Weights of a small GPT-style language model, trained from scratch on English Wikipedia: LayerNorm before each block, 6855 steps.
Each number is 128 + 32 x the weight over the matrix's rms, rounded and kept within 0 to 255. Layers, rows and columns count from 0. Numbers have three digits each.

# layer 6 MLP down (transposed), 256x64, rms 0.0987, rows 53-159, columns 0-63
156125112131142133173154071140163109190065143115110108124128168167116157157147141079135125194191132070124095089114163095139118105125126107140103131129097097126095153167143103132116128126154120
069122188151104123114135115188117126102130094160135097160116135131148109118149142092118162118110154136095113131180108183149131143129058096094079133136182133105152069145166140130130125180118125
127145085117140119099140160198175199065112113112160128103113104158139099135111090107182131065129097111137141092152075138118123103145161172128175069195116111108181159099143134132162098063138127
137080106104169143157181121135144146115103090162211099089121144169112120164042108154090152116171117120071133121127185187109157115123150203170112156081119058122129127121123162122038138158112031
107156142114159132176091066112097140098164166143137082109132124147133127130118116184050159089162162157107097090135185189123151106126103169158167116095165126161174135166096133119103146051128052
117150097089193135175103131161194067144118150117046088114166120180133142124130169116067139107196103151127155148081111150078116107101112073140120143171114166090092124104150129111142140177105143
133092126170102126160145137152152068131121085093122138097104153101123134140141159116132156114145162129125098059160160178162115076135103091093188149148138169144104100136115124166109123115118164
103149158113156108113161119114173124141128131132185161106116158150135129131132073086070077121118146168135131133151120097125150213122176119124070065088139129096142165195098100147115090098183120
068122130186106133133170115096121119125171058145138122113166133143102149087213108106150151114110161119114076153110132155165133102125223113114085088116176107126142094079144117155198118102111107
108136088140123116165105133113179138074153112148101071167184091114134101141133148075094156101148070087079156148230126218111164096156118115087170147126129067113179155183132082108151069065209165
219145177146205043125106135116066127187097108143093168190062078151129163149126084079103162224190113009176119196142099122063107167073097134182125121042133205018110136115184168145174083158102108
122119111137162133109088142229127096158187149103172159095150117097155139127122121101122126111108161117166160119124169132068097144138113052157125133112081136142144154100134098110081133095127168
164086157157142103133136149135202122096072078104144155133131097071141083194127097147186112163110137159105062086168124097099176133146119092106078148085180101167182126172159096167137119126115129
166115112149079094106130092178120093141111170150147131096120164128116171112179134057132178094152178117133095089125140063140094147146155131110134139057204126142128127136121127116157121139119127
096139118102146147070147140107120102161121100126113211129084204128181075124134139126124110214096206100097143177140090108069093139167105083176094111130155188092151106104056160138128216179055085
089100146103112156165140157155138083087164091134088127167129105064137200146148159095114151115117071115125116137088148086140123142133141160100089145155116086075127148113116121199166168141168139
182115165052102185090137134062113113114137109119116107098123117178108167185144182146112163119126100111154073128136168146104111108144141122113159130163070134189093146139163121104128150150106095
118140142219148079089118194075170126136145136118176133151110107114138142103168080145120088132124110150147104116170069129151116147103119131148108052093168141157199125148122051138104145061124140
087167132158093133117111097144171141119147162133140146225084079113161091072105153097076121155174104108140092085119144136163148129128173133184051162099142104101112076149137123122140141148169109
153108106090123169150091155088127099149087166095170148130149115136131164138148178085127113081084111092108157134100180068111138146055139161131144171159167119169140114144079114165127132127115130
138101101149191135143135134076079149125143087169149124147101135152150116121106165149135131047126174131103136118129114167162096122142168132162124090133099069125106134112037166116122190141160125
142154147142106184109152123110104182159144084090132131074116198146094198106127134180116181092105119135149174125193099110113151110115051149108115073163126115142147108128161089139108088129132076
138153141146127077105223124155125131115187087148081117098122148126148132144121075080130093138101168132127147111144108113159118131119139121142103092136120158159090140131136150119139076162137146
149106112123083166125152117180157108169118093159079154135159094118106124126105110122156149160160132089088144065114115118124122168125138131116191095102149143140173136111099105131097117158134095
099106152188182173147123100154142176181078139141116101158134136084107167127112137084100114162131182129172169154153147075091110082123081122131124161101065118133086064112164184144114087085148137
114087172193116120115122128108140098172175099085112086131117139102140134136135150127138187159135134104127098174109127075154102075102139105128146118079103133145120132116128220121096169125134139
153130123146117089095139113123101150132131149159154097103138195096164113163074117137123121121149186170166114146111108143114135163115077146114115136078133136094128168077050103079137177145138150
131104116104069124054131188159168119095097103082129189128084089160118178141067164128149100190116146121105057172118156150108153102129062088085129146176105178139126152125163107113106146172218144
145094117126147168069128139063136134106190156092166114119072126147134129069156166113140114101103091142085114166098116147144093082174080153143140141098125182131138166110136167139164090116137166
152128138122162108132103152105122179193076164190117141186158152209101132168085093111112097109161089087175183119122067171161205079136109138174149063119120106122120092105162136024126072135058137
098123121112137132170121096140183132153105105095134145146099152155124117161065142135153165147153143132119110150134063122165153107117087185038148154161148116121111134131085123184111112080106115
119138099072149164114143085111117173112128125188142071172094086158179110125124162082080144168158185125136143131136113135180124114127125127140143105161196072142120148130104124102139131081147087
126185079134174080104132148132132154090097120097092099132140108114135158135168193114152135110165109139105114101169121127155171135115143127147100105133084074144177163067103115084180117118162124
114130102184121106101138125147139132172138099091151124144097188173084120160132117152169146100144167081160117085112109107108148068116112131172204102175131103113158134136098102032159126110154117
089085157136157163165070118101111146147157115149111130070105129129107096141059196156109133132156146152114130114146074138136122098136082145106131153114174105133133071129141184019153176138171175
148106116107151108122132109110112119117162137145104127117155127140144147041158163135090135153161177177154119158134105113071172170162064118068141136156169112139114111061140124098113138147101138
093112126154110116137119074140152117157151060092137149117165155130142123204106129102093187151122130161141107138117093124097108152176187102136181117157157089081115160072116131112129133110132121
168135116142143136074135135109104101090130123151125084093159121106196078146117136111118146134169102157147102190126123124108182127160137154110109152195080132118103108120142144058163117131133132
131148173134147151148133123106086164148090143153159160162142118000150156151142120149161080119095166135046113120230133125131197144105086118052140128174086058106130141107083064206124083135173128
055147130125142140112146116103140178115079181132170110171041131192177189075087147142100140097130103149129097116139135101116026159110167197122158174179126171135193103127075062128066120119162106
174037191110032088104162110177117154176104144093107055040122106144129137231114096146160159152145191203235063104104107107124150122174111121153148112138083201123074173103120123102123070111124161
123146145107108154099128146084067083115134159193082074139120189106154090127108112156123143160236121144187131138076104138182126167131098169141097135143113162088148143087102126077042124175121119
152089165129142184161131084100090142184168157125109138129096124116120196089093129117131123095121106048130111145196138165125145135143165036114097127079132068155171164167064110113213214081072117
117163164123100137139133158202134117124124098071087084166091135156155206131074156166101095123123095171133111198082120140128147086090121114129176146147057131142165117138108154091130090168144137
129213140125098141092115141167148101081082139139132215183149055114101055039127153127110118184166076172094108182110119132117152210156113108110172121133137113097134134118136116098152074133117167
148161112115126128081084095098067136119116125121096105109137168131098173166104127142145090098157146178094163200150105123138059125116148151126126143100149126119095103137159126137186179125102167
165115105135181115107138061191160128121105126131196077099124098126112141155157134079167134149118138112168118102108142065110094127144136118115102091076146129215121112149175095140137081173108116
085087119099127097165143143170156136160109112084175191089155119156139161187142111108121094146113149115112145048136136103094133119121155099117142100112172116116144144197112088100150179097110113
074104143094158155134183163127136071089087179139177084123060147143129134113149159124126136135164183107138098182131099107156115125134160196115103115163132160136132095111154107126092086139119077
157106136137126099149143071167109119138140133102114109100141144091116105101137176125095083108152153204174156128101125147100133164076177201105133147157092153189111151092117143086092144102124134
096166144170177094062112133159168158178141110106072151131176171140104170156117112126117088151128040156140134119100093169101103154133107113171131155133096162100157134140100119105126165161078115
147138148140123135070126124122097173155178150192184140167072148074156020143131107097064139139143142070130134098117155142145159097109164178107181086156137085098118133111137140098063159162132089
159217135149137099137095129102148099155114090141114108144162062126134157133099192123151139109137049180133123161165075090143082161082137084098128172142067165138068082127123113146142171144107181
126124142144141067108138091091097147113132166139135113153149089141135176101145063176188131165068105097180124145092171111055099150089178095144122077097112151064133096132164134116151106249141130
151149084163069187176130137100118137180144119096115110126192124117166101063119101168118136132143116115143196104097112126096148164111083145083154137149103105112079136144157174112161143096116119
096085183118088116080128100181116146170101121111117139098105113109161134135143133114119178145111101167193084090144116128139142130133125128122147133126087143176144156170066142146150167116113101
127166109098083100164072209080123151143108105139113181056132118183108098200184162137131170135060143141139096139141162190095107131125169117112132203093099073131088178083121093170142111054109129
147133122163132104143156119179133124128129157181158167173068101133128101143099152098119093137168101104146120105132110129139140127136130138148154090109138066095124106153117120141085172126137062
139160160124140132138200118169123124124162068068155141122152132121086116112135105142111109116140059130169110130108137174147086169178171121201098100180167074103180125118104102120085110172120059
102110115151114126106164131073121175139123110071161099093099122152129141142099079147136130164148050106169124149072168132130113153149119163144144153148120111132164106126124173097158124121116125
173146142097159097112145114137090127113091143110086083100146183125164114105133121105148156137151122182159126105148161092146148197089151123126136091164125123152059116115118115161111064156134151
094130136104087182145060183120090112104164130181102113056166143083127115071161138141163112131138120150142142169115124129122143108118151156111110194161160126071120133139119142195091097119155148
115110153116125116127124110157116105159110139181111151124108135063169134103102139173189056117181169071080143104114127071153136107112096154115150156142058106156191188105149142152114114106078137
143060126100170083072146154164142118127161120151184107149137097140109097065136076162185110106126099078152136043090103116057141133131121138173170125131106121140102192173157158148132148175067210
129125118146103133122147152155176141082083142080116154126162102053166167135126121111126088103123195100140130154151127162141138141080109106136142121107065212129129185106130093116116085140135177
015149058042150167000085224175002100148165200145162140133157162146086153104102095154135110255125149125139204165104134130176118178096153093133087121133085149058205112129128068138094160186069100
086152111105087124100076130167149130117129148150126135143103110160125105144095141122155175093164163166143125147140067157126141078142155135100081096169164122115142105173108089124104120187149079
085123067124111116116128138158153130189179078098142169135089100162090088161106113107115154186191153130161070158084126149103152100115144087143119110113160104135135186150141116124111126126155113
089115142165082145090143159180135105197171090168083146152129117146130127162081099172101039135146153111121172047122098074119149133107152175117131141075118108175075141183159143116140099151105135
118155102188075166144104098154151069156109144117085116087165179105115142155174106123084091148124115145152109189116099103174104131093105139108101180202126134147103080150137117058140128181116145
171082140106119094060157093163142142117136112131129120171196150124145142102155163138103054117149128104136101137147132130130083119097187137122120159182114171113074116137082156139145128111108157
107148092123154129094053080158071146099192165151147134152132162117124126145114116141101191142201107116160140157089119121137109114076093200113163101117100183079148155109138141107107116153131117
125127086168117102122123133174106111100129134104112144135172139145138081129167172140093173153117154165153104124151093082120104110135145111090126110125142098167105102158112136106196148123093153
162167109169134117207106072090119088154078078115146138068167110117117168160102168101158123141150216142118129192112116108146104117099085112105110197111136049190114105126164113134135056172176118
101059093149116142184103149074129134104160207152150108088072167151129139134123163133181127133146106104161091121185130167122162058074158075076125129147121150089133095160198132077137124125122138
113118108088129114119137115118128127167189170086101094120123185132150157172143143100120132141124149144200172128094104105157077102125127163128147135167064112132125098114116127141111104149121125
130083141112080135146113193073122122132103138067144163126225157165151098102123099124162134129082100157142224156098133125111095181122097069129050178136163093128153118111154171152110146115086120
181065110129096118181154209191118090113153099122109180143174125113163105142173164103141133152144123067185158137094171132096142106128100078099106153088134088092148135103090183116122136092089130
145134063163135144176113107122157107088140094132137169117163116118112135103178074095123161123087116140117147110138088188199186105133153102125093118079124080171074120133163143165166129091126129
140130137092169099035144070125141108110112097164125165136149078065154115138138090135169096095126119159097161083160175083122119122146087123098165109140132152169159164112163136149154161137143150
130088125170132085085143111115158141174172150135187112141093088119107128074121171126093116156189083088092107112149183104149160070173133079146107130132178115147124084115121144139137099081192123
144128099172135090101142133162141109156090116102079122132154145100162139176108107123104097126126099118130098123135111188136134124137084087126149061136173126094116180204125123194157086137147123
139188127117152146085136097118147151095110137149106119156143159097140137194130168174151160153113105093123144120155053129112159135145130106098060068069094140067191084153115079090139186126142142
124156135155149110203093158106130069088149173150188127084101140150115149113149172169079143159103079037078087160075139139140102183141147114134120165073122150116159129139107069132101138108177132
144207106136145089121105119130123119147198098127117098111159119151155077124141144124131099096153086150098146086091155121128110107136151143148168094146129117116193161141112076044077169180121116
097093156124159127144127137111148073142117108142097160129107153126180117163139106123174168124185069062117136128106195102114098173144153170143102100089168101063165121147121162107147130130068088
118148132094156113155119140109125058135147130121114129150148142144140123110149133085148144143127105158127137159085099122184127138154117137097153138128083158127117101078104130106150153169114088
110089169152146171133145114148128129137168114102120164105173178154112132102095126083154111067121098089150108089191127091117148111132102141110132136204135111149158099119144142133124105167075134
149166088118182184101097132121074100129131105160132116124113161173127146109112203140147102124096031079089115100094138138111099143174142143171083161117171099110136141246089158076132187116147082
161086156103161150156061079140104166155102084097133138083150147106096176151191108123104152179121126080171131158145119087093073165117178143099069150157128200136115099093122137139145108168159105
168120103182148125094154155105162106112105113092146150147113077122055144133139145162177150174108184172152118092120130101088124170123111147117114187132100123099062100162121083151132079124166136
111139105077097196124114140120160112157132123144104134088148095135125079153127160140142064110128089102104109126162155198182172104174172071143097133104128014132152163128194162123170145091101110
151104168112130172098204139084143105112108094172156085151178103098077144046070078159143168171157137052202137115172138144111120140115146141125096134105147122140141120080103147107115097126190145
104139115108151124149159162113135132152128105062126153141140145089128112151171090088144124114164068067099132114122140149122154072154139117184074113131168071147153140149100130109125152129135138
117109209161157166098111130134116155096108150129197078076130154093157152149181108139131133107066095150090181162164169081114106189061155072134080140209164132149107099080097158140100090167077065
121168138215088124103086111107149149142130140117169110088136144113106127197115158112132166137083185134146153102069183111126133162179115066130119126163093154157077123090114111184117092099112102
168133169144080103063120076122118147143104086140111057089156178151125153186153071147171151165100181189140139166105125059122122212106073104164105132160081154101084102123145154101120050197167126
059160083138069114123174150159177121120111142094145135195123100175058080116169131064153122170086169157107109157130142158084111153127061075142112199164168168121133149143140101131090103110157119
152168100149136179155086118087092182170122127116104133123137173094118108131148094098140106076126138118144045133153068125149207134136158099165106122110114207133130150144086101159131110144134115
112147185100189104113127153093139122143124113122150077096107142171068114127127166140068106130195134130108129099094173136174139187116083167138131141129163099060118184150081177094126122134159086
117128131142095127125132054173148123153096121109109124085119138119140170169165108145078104163160110114126184139098132106184104140126112129085153104139130090208134144187134106121123106147124084
077115094093198173180124144115165149090185079121102169127131210193103084084172088142151186041098094171115134161154108174138136127115135126149133162081177112090152113114154049135114107088098144
132082134118106128117137063121117147137095124125098087119111125113128087137083171132150164116131197185162145158150091141156152109093068124115162131129145103148085150124127109150161124124157142
157114126074181172168192137119110177142094101124088108105114118120170109105111155116120123162105105107152131156138036109151131117202055110190092156157134192089184149110174116078099066148123123
116143133142096140159137160175106093176127116113150078175068098143096115139143108151123075179109125081091121109193138117156096129111125118182114148114099131171129095135172160121107149159107114
131065095104081173133142169085210127157111079139164134096161073140109099126125098134114121128075104161132144101159105163111155179170168161058120095152120136104080121180143103161142168133114161
102166093113150110176133197091131172160136103126095124076086148109165162147148116126152148092170088121117066101131143141099117132171128146087154150154098130084123137178131163104060155164125133
# layer 6 MLP up, 256x64, rms 0.13, rows 54-160, columns 0-63
140122111212148137104122137090139152098135128133124127156129100102145164092098142151148097136152119052135161134125091154089115140146163169123158106074133157072136134140175187115102147134101101
152099149116107096164088154112111174146135100175097135183155123134125120170109165117130121138037109139136159137180154104139176132123168080186127156124155086053130154126089150081134111114100113
195110130122126193138134117165108131131211140102115115213111151157152131112099060053082127117157128154144134077119093141104089134122098071114099065118097115172158107115147169128134144131156161
127120158121113222133161166103139101116105165061109137163124103079076093085143165114115157165091165148129070092119134090133140158164117105118112137160144126145126111158137101155124115085178154
098186103142104169106134097123144166123120116110192112168152086119137139125088151154158132070097111140105116078102098165122111138119169086120076143117100147103152123146097121173172138110132193
172157148142148112133112137109160113150102168125136138198119095094102071098180118137102099160134158117148154143122146137152115173133105129157076094102147126067158052149123066173106101131130114
127137128133187078118065149153142136119119089129118142103091127112146135130215153107152096066111144100126144099138153169110124123117106125102119097122133120145183163111118115100172166125234141
124122127138048117160093159107123165095130169129162167075093154129156108122202150094140124098076146117127115096104148173125120133089150144147147141104120136090194080129149190122120106107072100
121078079099135094124160125141172119139161112120122123160055100101144127094134131099187135168129129140163140094167127151092144151116070095139195106115071113176141139121157201161033150141160140
164165089160069116096071083110157121130130168203022168187149142147136136140121123139067154080166146121175111113116076134124077086172122156180129153051196144105153122089133151132085112153129082
149128113127143094161099184114115103102115127107099147137117138061122070085111064150163120105082086117202106188131188133175083138126106135155122185140167081138138143116140162151158141097109086
132123119085172133177127238124083168138148143117132157120174179158137079120019071134193192132095144157133173154145137103096136077174118118084139123099076094129141101155156134146077141113145184
065157120130068128104177105137139123154135132164104132118097146123142076124108088137185126166146102093151149127112160146152119150141180073165123110130107180141134102144138159163128203071146066
118121091150103082095108141196094159094043176129175111123071070118151167148094095187100073130161091075141183126144145168158122167091131091173070091137112083148111102211153157107128164152186150
120163111125092171100093122091139103124134145157139148111144111148131172120111137101100054100061137099189177125090109166114183094125152132148088116146139154131117157101086138124089185184089134
128068184046131085150131111124175160185116094121156081106084106122147137152160078145148098135134151108087170117121126180125091107092122134176152156098111127137114139151105155163135122134131126
147092087154123160181104113110200115126140204169112090139139084103171145134108168168056126155091084084181174126111169109139096105124134088101036158152146174151136130116133163102089110122123161
130117171138086120148171113118088092148120117123144169118071107124109125106143116188107118183117150182169198137119172100159073098070112091102125125171151080127108101143072135169068183119110159
183099117099121133119117120145154138127096159036149162171106128134158098147072127129153145114140145151156159131113117120063075133113164166118129158162104100140194107111188141131095143137165132
133122044127072154078099145089125099131134121097080153175081112155201105155140132097141120108077160117184123145136140164170190079137136134112187116077159105162160119150129138115130116130117105
149163145136127124166066146136131142153169095106158105187101123056137129119112114125105067071132182105147121099121090097180189153116138105144105115123076114111128121161123147150137205158159109
185157115132090213151099175107128127162049151103167115165118167112136152111136170163142112119114070139149118099110138140066149132176137117129103115101149112131165083139136151070139064085153118
100144143174145134152112111116075112115094136120145152099098150148132078087146138141079122172155099169159134195116119095128108088122162136130088078095092120130123145180127153145132188107128120
157149126154146150086107127152183113091147160166075097098124126133169059102145103112146156128095137152158111130117114141117119116098141147162139091073128130158112167201149169134101152146112081
123164171066126154155065142142117176179189131157098155163180080079103172148135120120153087117151116143093143109171115110101149106139166112109097126127147113153081147124078119121117098130128147
132089069121105129180131128158127062101148175129123123090132162123140132112132127122126101099134164098170084170130172127131093130183129145152145097109192147187185145084103158131114142098125122
136144122034125088118167123113135056121125134139138076103172081188104089105170181172102050133143154141128138122079166127150144100114169121150191117155157045096170153160121144137096057102130112
063132122131139127111124099135049154177074149107090112130187121108119138127130164190121157137153186164181138145163134177155130131114137095200132105158126072109090147110113155093093159162161135
141111108088114089095091155115065129105139154185165118162092144154194189149126151185136166113123124076176125129150102120146166097091181104149128088055170133092081157104123211109064197129097123
217133116136130147066113141067102134149103146171112128163058100104174166169101072129119129105162153110115129103095092123164110099120140121147096140157140118132123084128197091139082153126122186
122132135155121167118152075110115086105140151129072096162104138159140111160141161136089138070092151151094088104094161154173111073100105128186138108086133159143167138131118117121176133183106185
113118122087135136123085122088077159128107107117121098167068180122141092161157066183167105120162146134119117142119154140187088167116129171165135133108089106171122158171123172173088166113181130
142122151098095083124170130110114106167108099175024104164099106213161187088148138175126125122099137088164162146098173126118076104173137098104156128117044095122151117154122141158089131158092094
096126149067063160165105171199095125097134182138085123157145083154110080127170103144141157109063127143129108152165076078099150138141099112140139131100185123144149167164143117119173131160135091
109117115145141163147112144163102136188131121159137105121114178122088106132153153105085083158132123091127234144103131112109077120124152135245129110126090171118119136094116141086109174113179129
091106122121088138078129119200136080040117171176200142099165112087137176055094114149167155126131138128145150113134105167144111167120095117040099106092132107170178122129153141203163109104122171
060104105124078116145133133146127182159132161122135077130140140129061177143124056121152158150082167177134142109129124132126104127125150137163174126114146123097150113118103144159111111156105088
125139126094147107076118164167190082124157152127182128152132108171177141094151142148087142107089139133091126056185113125182084152125162069153205078157071122124144097112097108160174078143231119
025099137144076156111119142131139112115118199180155066135074134206111127161109169125144156079100139159143103059138141155133113061094116100082077082140133177176167135163082124148120158163163072
114128154140034130064070113084114146146091153070062066102171183166095156159059110118164158151125245124209205085149162126137103070122185078098149143114188102146140121146133115180187054067104178
163098122168115090178071126179118150103098103142084142142149116159176136140072063148090093155156143117168109118118164107136116081181117131145174109195109096144110115061095186150062141092158138
074158175144169171135107096148105141076133122046124111110111123098110075127177140088173165125081151124120107110157105163070097103207136137147182137155090107113138024135043127136111106134213171
141092119074138149110109151119102150145094182087122102133188112104077081181174090154100129097141065135151128126102165182064138152178150138143127147164103103160138144141167137142076148106146068
131206125136100075185183087194121058160142146111138162136122167117083172109137082102178111148148135121118131063149115138131117093112105084135126141146097073130153144075124173208130109077101119
093123126118087131140104153113116143084116169112180165134103100131162115112114098099120151127158116112147104114132143119130173069083119167112127121150144120156196130124137123080138120089169138
135084090164113159205139108136135068139087161096103132175138083125162184116135132120112154120171110044100105111094127143150143153092160110126193172150095088099139127198123113131157127109177106
123048192120184099235081092100162107141133104132163089157138190143140122101163098130098157092128145146126132106102156119073105121090115148128142061124128112133147097093099131123145168103154174
148135088128137094111080153125115167107158182111116137117113098132086169073123125090131209115096130102146112128077117137097085140135171097109163171122095130124140121101128141176142139116133124
154125153077134131170126127150213111148160127130173102152125146110188134119143105098163139100126147026068138165109088118122154096110134087151138109122130172143107162127132118119046176161112119
093170115183066135096128116074198095134193175156127175110050111153117152161133168147161086135103076092106143132081152091139059120212099097168140158160122117102123112130103115167116160163167151
135065145123068090141137124197196076103071137126122143126090148128096108177102167116079118154118107199110137168153106145106132170118133113165077151064158054198111085227144121118152142124119144
116102142174187186148124080141138164135114167142107082098107080165094054128130144148175079092151108120083150114130159176140130050115057090135132129110148157171116103110113179110171140119103194
089143095141128155098063085085204169097128197159066156166149137108081179126077091065125106117126103120096122162163152147114103095082069088139095166140116189146152152143129161149172103134152188
107112179100117139110180132160145109117138158136050160120124077087128169179093148178079154164067136074163136089103128131153130106107122106122151179045111110142104161151120101118112145120182127
177140127149130104133149139054136099144132127131160104160130132064093133174136086183132139128146121117117174091131093144104123090099145182140149088128158115201092160082159124075100144128156185
102081127143098162105141170091070146108086165177081160106115106116125122104161101137079123141092049137103150115185096087089123162136168088088152176100178105161149189146180125101088134140149061
107151170135135053154112122141152109093113156119136094113150138064150133160096107103113146204113135102146126116158125120108091154146161102089088134120148152079104180117119106200136211129085196
159162191125113137124113134187102139144110084118125123214106117139089099142102147175060115134154136145160115097131183103085077173194171171172109137128148165157127161115108146174118141099080073
152111138127152103133165151128091137109111179131118170146152099069122090094103123155117199123112191127141167114098149158155169110093124126100153077156147114142127134105192133128129141126169168
095110158156127168119154166156137129141167121070094120148105126148195110130152117149132138110104070160114113127135080090120135100148121142102105147123159092118113127098139199150103139129109121
149177119112116108190161105151102109165118176100123133135115145155089134101093133114097138105098097151107162100120135163208095132144116141125140132101132074115134147112131150071059137174128105
104173149179093154147084125187098170164057170056080144173102116108135140075127116206128108162113141163101077143125139143080117171130141140101131111109163091145126150070105135168169168122116144
054069167128086119111098172155138128123109188221117178156121146124094112119133152149126116129110117147112138155133143098090113121106098109156214136164075120068157187141153078104152115120170158
126141156135106163139106122118126117115073132126114125114113140164136145212081118193168100127131125131143130122076114105146113137158138109120123159095169046100141161064151164115108103112161163
091106185142125104082000230066105096184117131123181141109106102124138157107113060125177143181139075203073230112109144150134074181109129092203172155124115070080146083220166097098144218165137097
129132094119168136129113111117193149161135128094162115117153137144147128120129098141122080121181157126126137089134142078144129072138098132183147090160181157118135179102147187139066119141126147
104162139153051184115108126163120133132163113108133119175116066187059101151103133120124142138130078093138151112176067173164128143101134123119055180092172147158107120086134144096090216114128146
187081072150056124129104159088119096137142076095169116135108174106110019063139146154204173158102108206119127118125082138179171088199142118173117088144121111126146118170107176110142217117111131
119135148070122170130150162041142108144135138159122186103116138154117112104140130098091071109091121144137165176151158078094120133168157086105108090179164137100174145148154136110103134200118163
138165130185128148154131158174117119110071151003089104137115104113148139091114088156113155110160179108137200142132093163109140165179108127072096102093135102138151192124115150137130116167109083
143146135155146045142119183109103156126118129131097091132048114130130166156099174173114158131105154115117074127133114140132140116159173111158166118141166120166120072132124102145119188110161116
136114193131125128146170158108152125110154149115156104154127164085162120145164139106121103113085164128138156121170182092143095061100106130132084127081114179080154143122138168161122086151102120
061193171108086164172083134143129116165111129097157087131177141127078201113148144149109140092058107091162084108135190097137116101161116082091179079156146094141115133113130092157105148135132109
142130143150138139111079118132180109094130088112053069171195120038118161097127161062102070083140149128142110161115153158073171147167116136147195155142122076154135141071117118113106142172179137
110128150175123141152173102132141141125130125090138158154072138113130115101149158149149102112102159169071081168132127177078104120067119111068160133117113096131127102131117147117091201158185096
117143100154130146147097146097089119142130195113150145129145147214131097074118178130171130128062101120095174063112078181129153129170138158155160097119122090101135153102126171155103059146076095
094186074143108123123172136136097078105145155078141072176092110108094159105060092142086160142158159068140098074153125160113111194123140115140152125136137132149145149103157138108150138145156151
111109159161117108141132172143124092123121119123096136140117150108121144121105075112115136056130153134083086087148080163160161120179115127197138172153114149096144119145189130117117097100179178
136172129121121146118067154133099121086081099122099105154124102168086131066169087077114075157098143149056128120129148130155129136146126169129167112165089121168102226146143156196134167114163065
110129149145106113083142152185108153089125152097134140105149116158132087202143119147112154132124135115117045089116133135146050165117190129148156088142159078101181079110053078177158134111150118
093177200149024202113128170105160097155105092136152174128081085102071127086092110124184125130183149133144153170163118154120144119102156122100137125195118150112131118121151163109062144153080139
145164123095148151090097126109108068124161106073125153132118150083148127131082125092159101012106144103082162134129088133157155090103130095173173185160097105179142163169163088139128095105135133
143119091144146145114063142130122171161177132198079127104090154092124152134106166183102150113068130148079151120148116137158067138120187102094139081144100117111093131128112140174113130120131113
201095147126125143118117200153146162113132163043075128143108185097149139124103097112052121125154118144125147150125088122132139145178208120164129086099071122172124094142179149099162149093135149
144101123140156157146144169111157161113122138180102079116126195112175090132114112143150153162103133156079113054083132174158135100132125126166076125157106137140113105167142137177141116113026134
044122098153094110154145139125154125137165162092158116116143124115087086095147169093109103122149168185111151153134108085091134099054160135120158119165103081163177133133138122156148127159113175
114163115106180139094146150103119087094100109119157085115083148180149172147171143130145124164091080142157107126091118140141078058171174100108126115140185099114116105118130110155144126136101119
156045149126141100093133104072113178103125133159111051150083139107102095122093127184179142099186158124054110137133118133112121194179183093120142134114157109077144178178118122131131135140205131
129112124161082128097101072107181106097126135137129072121099189099122160091106141161145130166164154073091137117173162122171102105143013099153147150119158088103089111136117145154110133129161139
123152149145154150126166156082200154107195166137115119158136131077145141123069102183107117077058097136150151097112144096120169110103150105101095164151172130129124136129158149134116114082138095
123126167085111161136075084130198133140100129061171120113098137164109079148137142119116161162098106136155123139133121226086126119129131095118119087163022090141160066137112137167176164100102126
104106156122117184132165121112110141122165154164088120148132132115148161141101122165109212172167152062145124100141054104136110086102142116146118096166119095168103082125142147092184183100128148
160145140155097153113069118136120100124152153178164135123185132150137142110069100205100161167125162113129148119136147112124106149091146134078143110093141116123115107100122131150118103105077107
097160127120099177082096110139095199055140159116130145110187128172143130132088141151139205120092119170151160129133139156153024093116152070105118136123084049107073158127195181152122100149109090
144061150103096119152087134155098139125068156153099133142148177072118153132109088140182087105128200186159101078118135134119089042122170112128131146147183119098067149152158109092145073129114195
112170130126038113090090133116141128080075122116087068102187110139084186178098144085086135131085162139165191100168144134165107126113147010120195162153158171192148149157114130121143123077124137
131128151169133144100124137165165192146076061154146086129101096093124076102134146132147148095156090119192102140094104159105111091124064109146163129126165108118236070107141149135188142159164114
150120125122103152122128127161144153088074143150140158197104116134130069169124164119144154152089107125103163072109053094133126148156150096138114113173157194116126170119117081167137173123199163
155107104091159113157093082207145119095159115121169064121098157138148155112136122128125163084160093119169102172126118126085114074124134139180144132113103094221103053102121175150049131103134137
075082131116120140106142154127156196076096127177099070134114105128145207066105150176122129086174124136122129149113121134121161160136135119119084112112147134199188129124156086105101160077154134
054118178192147179168166080126065135050132099066166098092156116082095132112113126101112141149132158151146131076119110218134115109137158103105146126126147129161110082188117194139183175116108138
148148165130147154092087132101082090129086129099120162071158162137156138107146114123095112127128120120092071121138100084076136135117181137133101148112137156102205109092174137167113168137138114
112086066141076137109102115094127162162141134100105147157076154155126123139129118158154191168122158162127097133105079139097146073185127081107076178105135143108154183147175170107081150098157136
178112144113148107118095135067128129112137126132118183153178101102141178114106130098091160126101131117180082166109144153129104068125181124077151154127146165097177096139124144145115082103146149
079137135118091141152119139143158143158138129163093135141153047186147131094124179140114137132149139115156127140059144047082067172089152083125184181149190124115143136103093092116102198176148145
114076144139111139127124186106107170082056111081100186110112150169136062176146075165108153121155077127140102102164135092123125109138137111136169132137118097138110121195185193169143089092079111
144109182131120088144079114094126131121094162120115124113128119124149164153082144133078153130135136084196123154126093119121105140165146136124116099086141038124136121188118163149175094186101096